config.toml
num_hidden_layers = 9
hidden_size = 64
attn_scale = 0.125
init = "orth"
init_std_o = 0.0
learning_rate = 0.00624
beta1 = 0.95
beta2 = 0.98
doc_mask = true
Each number is 500 + 25 x the weight over the matrix's rms, rounded and kept within 0 to 999. Layers, rows and columns count from 0. Numbers have three digits each.

# q: layer 5 attention query, 64x64, rms 0.204, rows 0-63, columns 0-63
# k: layer 5 attention key, 64x64, rms 0.203, rows 0-63, columns 0-63
# v: layer 5 attention value, 64x64, rms 0.254, rows 0-35, columns 0-63
# o: layer 5 attention output (transposed), 64x64, rms 0.2, rows 0-35, columns 0-63
q0:508492489482494488506481503486516513497488450482496476502542530474504520476515502501510515480467467536478508505517454518523479499488508511547523483520548538510511469512490471503516497495461471
k0:489462507490464491475476504510478531493536471445464496533536527497508482465480505504499498534486477514450510476502512487518474509509515535520522531564513541531477476484504489524501496488459470
q1:504509481481459490532499512498488493517480506522523527511478506516477504453545505493493514481494532484481485515469525483495450515544516505527549524443472519473495494525472489503506514561461459
k1:500518500448496508525502500487568483539517510464519509533480483519517514477493486488523524502487540529515506474478522510524479506567492493505486539492489514515501496512521531551479476523522491
q2:518499522518508499489460491461503514471525479486517460488502511521459502513493509504516556560499497485511490519489481501495488499499497492532486500499505469519520524451505477483511447508528510
k2:503522478508516496475486528470485497497500511497488477501528486508512479524521513496504510505479480497532494535498499600517474467474494523511487501530491434515494506495504514481505512495512535
q3:510521519489507506516470503479497512518447511482507499503463494542487515499516517525503475499481458516542519479482504444536484448505503521525531496486526439449504534469471509505515487542532542
k3:487493524473530478511526504506490458483454522498490482499473515514450478518558507547506473519495496514508493478485483542531473498520488521497468510492454488476512553486491499465470458530492518
q4:516517527488486478512544477445575480537510528496498538458532467494523552478491540459524515551533511507494513500543479497533494528526488516522537516496470459508477498466510557479482480531552450
k4:448509455490532489508495519441501494504472517489489559505474503467532539502497493446449525560544467512496502522479456488526471489510461513501465511510489495500522482509521489444499482560516513
q5:548532473479498514556544467517519468484475460475528517519522498529513557539530480554482543481510541522481529508494464527478516485537499518476481553503519512483512480523534520512539519464500516
k5:470473471510461525483542490488516485472529492480554524501455519524508517534506433491519470490501455494472496488547526529524544463547488452438458518517523489525503501494523503501467514410488494
q6:483531483504518499489519495497525474493515490523492492532518513486486485540541488492519492477450492507530446484473487491505482471472491498500503498513498454495474529486486489522501557497481534
k6:498496514489494503495504471468514483485507512527457492514521511528462476531508517487521509496490531504463439472519493520484493477505491493496515493516473484469506512473483452497556520479488503
q7:534468502528554532490466523505495510515555485487475517440532497498512522485522451493514550492521500516528500519493535496494488515443494485545530515502482520533518485514520557505494512490527535
k7:456427453487517504444479483493504478509548544491455471492537502506533487482472487462494537510516453469532481529475522453498479555458509475533494468496498487514483528520506528513512543505465498
q8:514586443545516495467537493478496479453490496532511503547499538499489485461481507467515517466468511452476491455497483517496438474546528498467505508481467490490461529505458492512527512530466494
k8:526544490504546545505483487437488488509512468483528503568443550532511513497468499458530533476469542525484491454523513531487486471555500481506498573506470486493487490500514495529531510516531506
q9:535518537510496509497526488499469523462506493484495509489512506463463466526503576521506471502467538493496501523504492497532549501484551540512535486515497500442524526483436549506492495521521468
k9:555502502452538484506535528512466487461509512441523475522500520473466496471521512481488503503463514494484457475501477495551511495468498533534493556479523480477491528496437519526479492507506485
q10:519488505482506495502515498490469443509520503511539493460532490498509526507465477501511518509504507504522509521485526486456539511492501486505536474501528479511496503479534504499437497515484542
k10:513474510498491495492502519492465472508506487515494515477534515524491534549524499482500531491513485490553506503462499445476546514495518537494515487539496501490476510507495505521484503504481554
q11:530486496511522559486537490486507496491478485495515526487487485492486490493496511524429460478525443489477548519520489470489518489449504461467460523504510485476518448524516538479475514487515508
k11:532474492551498533470543492493475469493504482487538518466481498504496492524517499529483513497514487486503527530524481455546527548480534472471528542428506521511523474525490531489485520521474462
q12:493471482466556493506508495521524422528481511489482518492475478505486486496483472526510449504504471499494516484508460487471503525494491543499443513548507469476474537481529493495505514492515522
k12:513471506510520504495492507477486467504510471537494535453467482520468507506540478534488403486541499479468490537524443521481537495512526490479502483512521505512500523489515491488501529494466514
q13:508525535502546535498531437509490521504474540471475498518460499542515515535528470514539503479498511498528479478494488550483504518447506517475482529510459521559489517519482455484466502499532488
k13:539464529515527507531497448548502529536496534518515511522506491520489512500453517507522469493518497482502463520522540508516486490478500456467473458538491534509467501528537460442525541493501476
q14:502455493494523512457486540468475476516498502502510480528482510469502471467481492501498454491493502500514515479493515500474429496508533495494526453489472485477515529525475505512494464546489470
k14:504526464464553479499476505493473460507509478513518466483478493503459498491476505507476507492487515488495513465456513509503497524508489521530508535536471500495503512508500490568504480524488504
q15:472515499499500553458452485478521452522491489459491519495513479481437514523506462481481526524490488511500485525496492519514551544527472512463481514542495512516502487505500574501482517475522518
k15:470475499502482496436470465464525456521528528517506537515503518442470502520516472491491482503488483464514482531548482505469538502507522504506467439493559485521538500495505515487516492507526498
q16:491530518485502484462534503508485486542520512491471511524502518566499512509523503512526488480524461485491532481532465511523460486547496520503504516526520515496470465480502485476505488473479526
k16:512495513527511498482481488515493496549462523493478511501484530519505500472492517503512467510564475492488530523508477481480457479554491480498546519499507494478492478476548482477484478482502501
q17:479477491481508546490536532512502547490471497472493514548496499519494512459515522486462524529451452471514496533510519489525475466515466460505462511518503478519493510499511523523500494485533498
k17:465507483520497549488524430440521497498453510520479504496499492503487495498523514536460452478462506484508504530544515507530527475524455498516466475470505475535528494482541503463524437506504486
q18:464496483517538488501536495481531448502495492489496513508543502465526565525505467501524509482490453468513504511485536485504503542515502515512450519524514458509520541513499541524523496506522541
k18:487480479535500509486530516443530474509473479551470508503489524513557536519504501512479475518519486459497455529532502521469500525547517510507506490541512501524532527473470504471542532509445517
q19:470508514514494504493466505493468516520501528533462492471466456517499496478512504543512493439526498546451475465522515486463521485526521528493481515523503495502510463547524532516478494474475478
k19:497495549513469486473519502534479513500468500504499502484469479497518489453490490543500551443517494533489512501511485503443491502497527484534498490500530516477535503516498485511463506493471464
q20:470486545504494479495471563485529465546444492493469485496510504504457462542483440502513471555530488502497498492466529475500529499439492479486490500499503474500511491464507484471520498485522528
k20:511485496533476479524492539538537465536492524552464471454555543444465489537509491508477497523547501517491523514451496485504467494450523509462524446471522466514495530486454491501514528510464515
q21:509450425518511491539529503498529489469493544480520527496475437474513515504508465519484446484513524482486475496537463440493465489508528480478541505496502471478475463530478459483555515492487465
k21:500499440498519525518539509509510478458513507505508521518503443511511535500492475506503508484523548529471508478506498475513473519488527439470539524523519546497487480467493482503509477538500505
q22:495483517502453510509498473511524481495502485546514482498484493505545500513502508506486534479479551468465504499479509521505500464536493484519489530435472507471515500531503522469503496480501543
k22:470525498493474488500509479475559540512489514511560473515469490505549501511547466510492524490492519500481496518496538538507546491491507486501502524467473501493538490528471487479499501464509528
q23:464514507519474541513484494489544509520529494525454507541509490494490527469478500487507501468490488516510475486465510487535474477493487478520489514497505526503511488502464514505471512485474538
k23:471510553513499514493504476472530507537487507546460476551461490498507451495484500496523504517496481497493450497494521484487494522496490479560500511486507495524543481520498478470507473490490517
q24:495452500535474540500452515464506488492519512439537520495583488461473487515462475457504463516549482495477504503494445506532475511508490473505477518511580471524513473503508548483481474500536483
k24:466494456538507490475452519477533468477498521505577555478552518479527458543495519476500486556509456488479523504493455495466507519485513489493541526531535470556528505521497478475501487549508476
q25:512500523494478477486551487513519473485466521520490474534455513523473468485500522517460492473461475511502472475489539493546475454490533489512453445519484507468529516531492521545523533501499451
k25:502523530488525538504497488512492504474471482519472482475481496516459454496486496536481492465497543484469467473465529494522501443511511518534458520468510495481528479482500519513490482487511458
q26:517514484521449471490544515492483494482465521536491536525520525498505451453526500474458534501450491494488504501476492490521454498510504504524478474452453427478478553522498499506512533508457481
k26:538539458464490521513529481471547496499511472505482509493475542526517490515521534449488532506478549494472493471494533518517477482523514514533473527456460488501505521487522523538484497529499475
q27:498470537498521501511503502526530537477519496458493526510573504564509513514458475490510457518529531547513518514471468518507500497476515490490511544521504497524568498510512478525495550483533560
k27:503463485513521500525509519563525488490528501536512512460528517518489487507487466484542428500480468482487506473511517439518476496447485465489511505508483422516516498546504451489487515499478539
q28:441475524495510534503495477478477514521477544457501521548479477479471616525540518538506491527544516485477524496521504494494483486519512470500466475480519474529500489516502502502483522475508511
k28:462494451542491475519534468515476498491457521503516535502492456448439520511519485550479507478492535475503486499525503538471459493531503452510524504486503497544520509545499466437436482507485506
q29:498488529508510519516497475465531494534493514530487512481498478513549494476493506486529476469514498503455459493506508484503501497508503466438495548484478472487524488455472542479492534494512504
k29:500504539512513513504505483462500523526487506533514514499471481480540520507508516503524505479553489527481466504497495489527484518515508471463489527475479473495564502537464487487540488500525499
q30:505533460525506476488491484519480502488454524532487501506500493544476490485511504513551489502526515531472452481496468476471468453464539502499526467468512486465434498501496486476485513478487455
k30:530508484515476470524495492517489510472518519511482525530481519523474494504465485506523578472516529545458496469472456479492434462491519475470512502505518502479446527510483499513469496498500479
q31:515440507473513505491537503440457535512504517528503530480498481499506498490494464468481501524551502518489500481510488478490570530462524489501473512506504495530529451509473470485468532489529515
k31:495476473506495496492531535519492502529495499529500520502534491517490504484500531481486476512544517492530504467512491456503539528451539482478459497502471507522512466530493505525477535537478504
q32:498516514498513523533460451477487527529519490469439547537509450508477487527464456488533504494557451490497502507502538491510524511439481522524463563526520498566513534485528517457502486523474515
k32:509463535512490493518498475506489467534484499519447512507528460476538496515506490512524476534485421498453492526497461505474500492482530481473506479480488486545494533528526507481495538550470504
q33:528514454502501486486532470492516513461509510499497491509528510534460519494510514481472492493487525479508516498542505492519449518557506515502562510488469522505528516539485470546512504540469519
k33:498489456487537545503537526513522451511531498455489500516492486528509519450494493470498506504457504492506535496523507468490465493496483485529490553506473474495499469494507495522508478502540528
q34:503540467495514483525486494517506527507504518493511516488486547479568484517540509467488491489521414533481510491498507515522490519504480476440491499458493475482501528482512508526538485504509519
k34:499523488515504476504520498520510512497519474511503515460471506483525500530507536499537493504521492510502496499500485524509494551558500518463499479454438515469525516463496521466512540500525473
q35:480509523489520475502512537490526487489498505484465506447496493457484496586513478512504513521501510507515491487505473504506480502472447459496537523504512458486520469512493499457532499499497506
k35:486490476518499464489490533536520480502468538488441498473540535481475521533497496461512525525505499544486515525513524532514498530454511483449548495503534534486516512469474487475540519514481510
q36:489499540502528468581500518537497515501489510537494541498522521510552495489483494500525492500533496525575484507460507488518503542480463514447448514476525486480489523494499485475506478483506483
k36:522538554527493460530509523519527497463464483533467503475473529507524531535459526487501451524507482501521484484482500507499471548478487474442496452479500508510471516503464506480493492492467477
q37:531519519526436518513428464551546508511507493528495513486484470516487476513492473511519546533486521496515491481502451496504527485498459512505459513480496497508495509469501502503484492517490523
k37:492497525499460500510469479511504530500502507479514502505480456505472466524531462476511518545496503481482487502480467536472495491453527478475486492477499479504530531481499524479517498500512522
q38:532493441511491525497530505558498495509526546527515501534472493522533489520512469495479520513527502496493490496508502499521501475535518523516487498494514514495452562560539549537511491501538531
k38:491517447486513508504516482503546485502509519556531500511470471544497457510503481505487498479528520478495508495487481496463582472521491487504463490495492502499485544468558511489500491468541525
q39:503495502526498529523540495518516482512559480483470487500496483544503491463525582528496508499480493487503490507500517491525513473486498521525488497553496507503507493471543531532505537491512473
k39:489458512490529567520505481453475517459504524503484483498488476521515438476516506515514506486510476469498469521501470503525525473511465519546486496469543475527548495489526509491506478446509477
q40:515519516486517493481488520538512474509549542490509507496482511479510511499519509505512504468509559508528516477492541524448481487520489500467501503511473480515489525472486505524513524512503463
k40:462514516447548503498465496510494461474497500501510482464484482478463527507482501474505484485507529494496454502498508534469493504523441481507482491505498476458498524514532505497490532476515477
q41:462475500493491469475476477478510489503472501443459471490534494472487491490518463500509515510476501463430534562519534475504498462462515488522505534502517466495512520525482503473514476491489451
k41:510467479461482500508515486517541500506507519485486492495540510445578534475508502512448526505484518513451530527499507468518479481488530511504493543529526475519482559486500492483502524498461487
q42:508478522482549468499500513525517516507514516539496490505481513497504516475540514491470490540503505514486491510529470504517517495505508515487437506512497507496483527485492489528531572511531492
k42:490511508502514512499490523516506535461527480497476525478481470491476474478497512507466448492526547496507468491540477537506499488507499486463483499480471500524505504500504523489527522478494474
q43:539506462486466511492533478517434492495484541521528492551481548462492487518538521513455502518509517455502480508501510503489490490479497484534523497462523540498485491520493483502464538496468504
k43:522515469490451498519502484482487483517513507487503500530523513513450477493507529506498533503462532506500515490466527468498548484527528478479515518458494528480441493519481481511466515469525486
q44:493500533517516520508503502450497499543513487516502476475484531464495516509505547512512490461526582469477495488484526500490498515499541509548522504532491509564498540523523491508489520515478467
k44:505502513480531502510498550442465525514480475461493464495530490472495497483475490508491550487492540509495495493470480557495489485496496474562504508505496518521491517561490451508490519497510486
q45:495508515503487524517545493496515479495537521491493486508508536510512488495527579526464521529525542504479523483529517501509492450481486481467551523488485450491502517522560498524505518490497494
k45:482526493499538542529540494472483489470507499515509514464486541490493497549532519505508546478484516524483546512501495550516544493494463495504483524445506464499535501525532447473483512432537499
q46:521498528506496528599503528494452506506545501472491510529484503467496484512501502506501473506507506551514496493516488498490491527508510465484494477511493512513523520491529492505458494484485513
k46:505540492517508497534500496505446502482510501480502496433483469467472466540491499482538474492507471507509494473486500507516508521502517498521497494488492508532509521510505476507444484488492503
q47:516514508464478540523562542481537486522509496517518497516502520457500525522482495535485535510521509498489482502468498497563536478493525492479517530533556529488498505470457510531555462525501480
k47:494500517478501513480538540503506478511479453491508476536513507465452475541483492500483479522545472518487483465457508536540565510517478501462478548517535508547518507440511525501507468468511486
q48:455491520488511526501513475507526489479510508496485519500494482515432500481495499490543472486503501494493471497524513490527468515499517481488506504532481538490496451493507488496505479492505468
k48:501518545517534527485494469507509513520490526501477524535522479491497519493463474515503471467510493523502480520482473473529470504501506491530526513507560479515514433491503490490503492519517499
q49:521481513540468499505518480486496522505486469485511506492482477514525543515462491516465509501509518464488476526488484496498519504492502469503487483472492531535505456486479498459469536476487502
k49:540492464538458503519517524494490546514481491461511488521515489494515495495488478493514555520510509469521497488487553456523475494476523471464526507473504532515486492534469523505490466516488513
q50:489510500498481509450472486535519494508461485500540542472509535446470498541498500507483494505495511513538491487499472480476484513507493494459499497494489472476486494479527463546530481567489475
k50:514530508473505508496505514532504506477508467470517517505525532491415503553497474493474516532469525507512507483455458548483476537512503502473526483513490508472535502469485507529511530531495471
q51:488501452499528487503535526478483471500525516487470505494515534467501514491500528473537515492485528483470476485494550501492477487527504465540522506504524499489531501479454533506500538482535513
k51:459513460486532523492471501429509485519489545517466485507530549495515518466499518468538473468503519521493462498509524464500535496528492498501483522522533468497511516513474498504491500474510510
q52:485437512493529490475463533505482480501513468499543536473531505506498505540469455489477495474582427502507481505507525478509510536525497458447474487498535497507525483534527554473513468454513532
k52:502525474572487466438497521512531449504473504512491501450549519501538530528493479538493495469541463463512537507495493477453489555496531491454539479493511502495517501496465552512499479519481495
q53:499465544464483497454480524495524496521531487491496528514483518539493488467472496527514504502507470509512513477498469470475498502506496517499496515517492440491524471478496492500460498455472515
k53:508495521506509499484480506496484490529480497515482505481495497514472497490526495513509468520526502467491521497492493514502474536498484510525472523503527436458537496526542482492484492503458551
q54:466497503516519495516469521483483505522518442488464473504457516497531483491528499497514519551518462522495551483518501503511521510474498524482481453488477501481497498501532482477538459504517512
k54:496501470525508474526484490510455536491516506498484462508456524474524491497498508514488506516519500505507539500509468547515487527506520548500501461486478532541489498463507506508490522480472501
q55:513483538528484480473453468559459497445534531488516459516513476536461477480534521470506503509478509473527502514529521490484527508510502505467535490503484542485494502504454503494479511513514518
k55:546501519482527497524466479563495475486546559505522495530511468508524489484535535480474522461489526473554489502519498475478449490478487530522511534497498482470481494516467560505498499493555521
q56:557516499530509504538518503570462534479483536514494506518475494500562518471505523526488548444436458524517470513518502498460470468516494459499490528488526521511511527544495506519488522547480477
k56:552508532493500550522495462527491530489491491480469499494481479540525473487496514494513537463471493512515480491502556478509488531514506491456496539523477570469514537526509553496501484512471473
q57:484510496495502494472498438430528462529494484519485501446503452514462493550491482513497492517489467500502531527466445508490511526466492475519458475473477469497527465488491451441456465488479519
k57:527473482506468437470522501488491508538486481499482510468487460502500517519518512497524543555490485453476487541496465512515467472431553494491567480507468509494504454479476484473486498541470510
q58:490489523505502526508477505464495503472479476488521463478529492518513544491490491515494490464518526498504505494489529514526461461493479474486510459500541485530506493480499531457500498484465477
k58:464481531536481492476485508490470493445450483458502482471529506502507538539483501531517536486511495515483504508512537509501455494490493483512524511486498487544506520526471496495511442496514469
q59:528494488485494487531485519489484534487488543513510503477520503541544492466507485474553515551551518528502536479500488534527486540524481544518504490476509494486515486502520542507516466487548492
k59:448489461503497457501464518520510508491493532523532531491473503528539522468481524472512467528518466521508538507508492516507495494516492511515448485501509466516482509497520507502500503514553504
q60:496487490516510535488504444504500480495491500468484491517529529506493509492517517542489500507520478484504517512526524481510500461432496507470494505492538480493508479507522487511483489486491481
k60:517468509520502534508535477516474476469517506487501512513520529504486503512504526542485526521466493488484520518483494485505492529486520493472523525504521487517487506501487467475498518462476471
q61:482508485473493503478495517502477529496521475535469501510455482478506502466512507515455531489464453520481475532535511490493497468522505495498501479498474508507485531498496487500497457516452498
k61:528556522474476506478541462498477524501502460471442470499490452498500496475524503527483530470486507517505491511508507509518510514511497535518512497491434520492517507466540522507500464505491493
q62:466485513511473514542475494506511480439497488477495522471503472519523497464533503474539545483500498498465496419513513542486513507515481501503492480496468476551558513514493499456516511479515540
k62:481491484531470483557463462494489513484502508507507498495507508525550537483551487471532489451523505507467497494516533516458467512468522530521470462493474500547547476507498501460476517499512504
q63:475509529494445483493453478497504474444507495512503492509547472482469524516502486506529521506546469530476468453487508524467500519479497507495503498479479487504562491480513513512498499523459539
k63:498489495529427454522493518549492461495527475518486515512508484495496488521513479485511547497491431511484477490480522528450455513510516540511508515500486466517537499510463519511485554504478513
v0:487522500499454497514487490470503472452457473529509523497492486487511546506535486480484500514494552458457529494476524503526513520536493501502467516478498514493485479565474570453484517480501571
o0:543479546508556508464495501509451478516516483491490513494502501530473482495461481488501483523501437527516496532466472510538446505484505496497528495559517521496451506486525498483510534537463478
v1:543510534489483527495564503503482496497496528510489496499433483505516513523482507457519472523483501493484485467498466516481514474469480521504506526492514532490460519502492526476481541517488524
o1:481529572532522534486519552480506529519474491498469502465489497467509509531487479531506476490507502499539529517514498512502440531515479512524500484474516512543517503532530519508497465488473511
v2:467517505528523507530481489495522521498500500482458501526512477506538508536507525506531479521464492490462533522518477501512509463489501482504538524482529487479488503463478471509495489527472483
o2:515517498482516517472482520461506467482537501521515524476506479530496511517502476514495508497536554506532478494480494514472532523516543512543488507463520472514531478511529547563496511503535472
v3:524483473498534503469536526501544506510499522494516479525522490519476541525504498511509492497522477465489543540499505530483503519521487496541516489486503486520471484488486496528537530508544474
o3:514512500498470529526483514507491507477498485503493488509531503488485453528496500503530523511478483502452508450466477496504509528478528492494493544489524459479503486518509484520477473486505529
v4:489525490511483494515481464517463493545494480481517474468492536532520465503483513494509493488509488493499509510486541498474491481509502536473503529475502527509494513504511488498516501496520494
o4:468520488491485497513508481488502514510515522500459501488495471496488483472556524473485484541507527510488495507530488477487486530493510533500518475504481482528524522485500509480523523533510501
v5:507507483473511542479485501492490472499488500491463493496505468454473455556505489503526475463493539474517499547524576479478496502512520542439529536523534468450514491507481469496501527514533510
o5:513455414522474517516521510458522504445524462496519531510495509531550486485504470492508535548520434482473507509489472510518443497504510540506499490506486488533526485482547502476488501526515478
v6:502559488469495507503510497515509556503456501516522508494479496525460499484510525498509506495490494479503472489514533509482454498521502532503515481508511484526490501443492447525458505485453493
o6:534532481488495509528466513508530526509495492550504474460463447483538464511491503507499525494553488477484525498522504491487509530465464532502468527493505536498506472511493509499527503478497506
v7:500502512541538492514493483530491470528521519521501468509535518491502470471514456499457504499532538528534529523485502519473464457481510503487486519480485489503491477478575492491513522516500456
o7:495509507499466499512518480473473476494492452496479472558508501508477528456524522511475501483485509488467485500518506525474527523516474550499480537510508459477551510450445538467490491519505516
v8:480532507535546481503509488521546530476556489451464502494477564522515488462522477467492479475469476554508527546507489495538523466492507500471486515534502526503474470502456437501536469517494468
o8:494478469521450506539494484485496411534523493509506517478488479471477517539512476488503516484497498488553458463487542474424538538496505509511490487529511482543525515521457494496483480534470528
v9:514476469486475556468504526529486513517453490496527516478511514526487475510478473515531492494472460514469486485490512529477492509532508509530468535465467535512513491455499497489507485535468467
o9:486499485507542515530516551489508521463510519537473466488530499469485492543513554486514487510542526492525502523508457509502536521489492494539470488495472490528477502480514465463484495484524567
v10:480463485492462507501469554509497450505527516531488489451519547487566465475510478503522478464511485548495483455512473489504501516505491468470499512523543519498508468494466516459549515521524489
o10:504486478472516552499541457467525474519499504491472493516504489506491533487523502494469530468426527455547499500498520473504498458511501454510546504510477472523448522476542458464477492525491513
v11:520460530514535490478503494494471500462521501518520470486507463473489513472495438461461522505497478512469479512568471508468482514503515483491508476488454484521437465516544497518537466517536496
o11:525486556482460497561557523517467489537473480560500491518496520521523532518530544517547486504480478533501476518482555487517518485521521500519514532483530494494521503519480496485478512466519509
v12:466450513482476487510443492485485488500496486460461485507504530511493494493489467532502538524527486524515456452483475496508516509468475455517505469522472523492503487506523527506520490467503509
o12:496503501515526486467519478517482504507460528476533502512496552484510518469526525500482444490480483477498506511539506466509553490508541448471526473483475501500467541518483509505483483532505472
v13:543484519521556466434512534492466514441495507501469468461517451505498499498482482480517515533467516461495492521521490474501518479491499516469487506522569456517513568507511535494508510484543520
o13:485527505488460475510540523486518527520525483506525519566501500459503507502473480483547518508516454516500509503449511460533452480533510509541570533448502518474503445519540525496471498511498478
v14:511458521482543483490507548508504500473516509509512489473449502477497485470485477468488501459498540506507526485507543510481493548519494493469489516502481458512517482500493472515528503503496496
o14:511490496533439510531542474520529511506490501561469512541488499501487484526515517555533517486473441468520490497483499497498518494514491517495500484507522530535488476481512481472501483489480513
v15:526523498500480518498541477497523487490509486514530557487484491499504502499523549507447494517510459543507504512461500495497514513465489501536489513504457519499505489507520526512479490479498489
o15:496511515535524476476467515495473513496463503499501486492515509503475502511491493503511498496532540520459505489501521523463458472493509536513496513556490519516477536491465461493506493499497510
v16:521490510500508468423513537549497450498537543514499478494487528502481495494488510533517504486512518517520476479512529487491514485515502484502495512481488499488548484509520511502552515519493544
o16:503477463518480498526536480479492511503493494449485513549503514466512528485487532511495492537457530496497500498497480512534506516528474466495478518503516527554466467492515477500488489497496507
v17:485482491498511486511488498524565499459492538533500496532478449486529553502482500536461475527512510463478577515474480517522511496510471463550497504464486469517503509502472501532514510513512512
o17:535523534501516521452482515517453501492511498485468505522540546527464477530444532506524554485468496516491487454473499516503491525504528527503503523513520494478470485505505501575492507491503459
v18:498558510494520459476523514469538521522503475469463565490518548507466467464499515498500511461502428538506504544521507496530513488514551483501518483491496507495532492461492477523503504488472541
o18:536481456488482506561455511489507485463511507451564487521502448481492455506483511475508493520524553485517489497500542488465493485467484476531471488497515528524461507518452518505502497503544506
v19:480489490477496501492497482497489492482497463476491522543483487478461493513508481482498487503480553549508505548514501471523512493494543518528502494506453504473505511550484476488487481474464490
o19:503506489555511492525489487498493461472493490496541542483500511521519526540483496512538495498548485540542469528495496530506492501537492490455469484517478489520520504499484518495527501491505496
v20:514546500508486530470529543475482485539510539471530496496470521492465490539508517475515467456551494458441502537473551532532459530550498492487474523477503497507453498464486489518536488547558502
o20:528472545521476550531512503533478532469547473494459501511502495531495462515547499505512502534486511498477513538507477466506483536438549513524480480519512507522546472516537478477496522489491580
v21:499506490522511507480451490500427516501517531478480490484470460494509514484481470482518492490500490475455505485497500500524516477523514482445473522464527500498513520497469466495499455543510532
o21:505494510469471487480529513509508514513563494501485495488504509512499478514513516473499495524482502512548488530476511485521528513515481513555496434457506530540529480497518499512517534503491493
v22:472517510491463542540494496522480460476486482470499459532496543537516471557478523490487486497497522485496555487503484498452489462541534530523523531472499508488454478538546476441489461511474513
o22:473493545518531547503508496484515505475494504519434523487533476489484563496502515507482457527555498494511440514512497500523501540468528500477477509524513452533557500513510531490548509544534491
v23:510449524488480510483498540528527478469519513513506501504500487512495484520495513514495507524503466515437510512555492484477507497506470461529519493475464506494468517531491514463512510527449508
o23:499521506466530547517535506469481482475472483511512509498465485503460515496464518504503458468477540518505467448472488508514482476531484454506460497494484486516483455522498445519473497474527465
v24:533452503469507470487440512518540541509494458507491523467529487498520457489524466509499497505474522577505520532542503500519496511514484508520462517516520505497489448496456500490525499474514454
o24:540531468525507467520477497463506471546501514574524512504473513536502505542518531505542521479503490499515515497495493523496497484493520500509536487497455432521440520501490511469483499541489545
v25:504496533508536514525508488495519511485530459469498473512491475498481477548476523479466503491458508466479483527532516472484522531506458479472512500541465473507479506477463511515476497513511479
o25:473473493535468496513503531534524495524484519584505538483486496537518507506506478554518479501540489519486521473486493492461493526519537479499506451516535510501521474529499467494483523489502490
v26:498527494487497484482447531495502535462528493470447521517494493533453504518527526493432519493486524510540517551527526465532529478518532467476483499519556453495509528499495489487460478484500509
o26:513479455518481466504461474503541487500549458527519507539509514519527539494452480472509478476503484481494466473485526479499455502505515464506491507529496525500512466510470514516544523542494496
v27:494521471511521512523531512495502497516531489497472567527490479461514520513498484481517498490507495494484492517499500471493531463457518513498486505523511509515446497494449489482464547475499517
o27:487491508510507520479486548482525462483501478481560532471491490522521471528492486492491499530478475496538525487470519490496481495503476509512530481531528481495488493489479494515524459518497526
v28:486521509495516494514519556448491509556488517479461562506501540492481522528486480497510529468519501457485509494485527521551492547495525457487498517518498477527509526473529502502499464497489500
o28:500464494503504516478478481535506495439542520504535495532506526501481477501526482507480475506481486450514476525515485493495516483471523473519511492495523524483505470499487511514521487453538534
v29:548483513510460534480518505489512502493484541509508506507521482494490488497535479445488483500500475511503468530513449520469517479464502517511495502473508509494452515500500550485463573520528451
o29:495511536496499514535492549495497506519477479484476447497518485527520511490502479507507461454507497489508527477493515504493432499517468514548497542497473473468527525518515492495474460499473533
v30:531463493503500516492459479489541462491480483487475517477518489459507500504503500506464509505520481496490529485515500514498540511520512494517486531503525529482521463511509539505480522472534558
o30:538469496513517481491511525488479508495491507508482504527517567518506474485490521491482504547497503502470493501468510518524470483494518488523539467507510498500458563514510514491486495563513487
v31:513478489472503495500494518448503568504489461492499504458538532509475520467559531486467520473512495514527530490483506535480483561550509510484517460496513440481501425509536497518486495474520489
o31:550476504477479469517471450505505555487498514548503459485495452501500467474525465533523493482509473461448462485475502514485520466464510461470500557467502499496497551500490510437506497524482508
v32:495479480522519535505545475489500536451467510509546495480513493498509530501464451503458509540468512462511502469503486475500526537509502536490494501542521488516504469520466525497504485510511550
o32:476494516488533527490524531496523508513528526530483495523516544467508484508484495496512530502532450536500508515479518470511531504518501499504557491510538494498450514508506494470509521481474484
v33:464495506525498482500497522469545529510493545507510501525495517491480534513498459523507499496485528459484490511469499506561506516507476507521488485517474494487494483468453517554561503524504485
o33:540491508526520500511476493500458474486554521461501530502497535524520478514504507514532507476474486487508532487516461474477562543485527498480526508507522491468469470506522499506461515452466496
v34:491541506535566489507509485500480498491476506475515452514512529506500510514506539512501509497492510487507510513518498467493489484524556494486519478563544496512546514481512480489462479502479521
o34:488503486426479505503481471508551478493500480492500511536479486487511523484474437448457530513519518528495468516482512497485540516506467496487454506483501527468511465502496529471486497508537468
v35:476476485491461500501467497511487543501464521521504478466508523536496523534503488538474513534474508471505509511484516480487500493510462513478492506507526477489486493530494541484512478515496495
o35:479517492472550508482498484475502513500561537527488497501495519490495527473512483450517485495483476499472485472528466493497494530515523502492536546507475482503471479523495491501489534489485480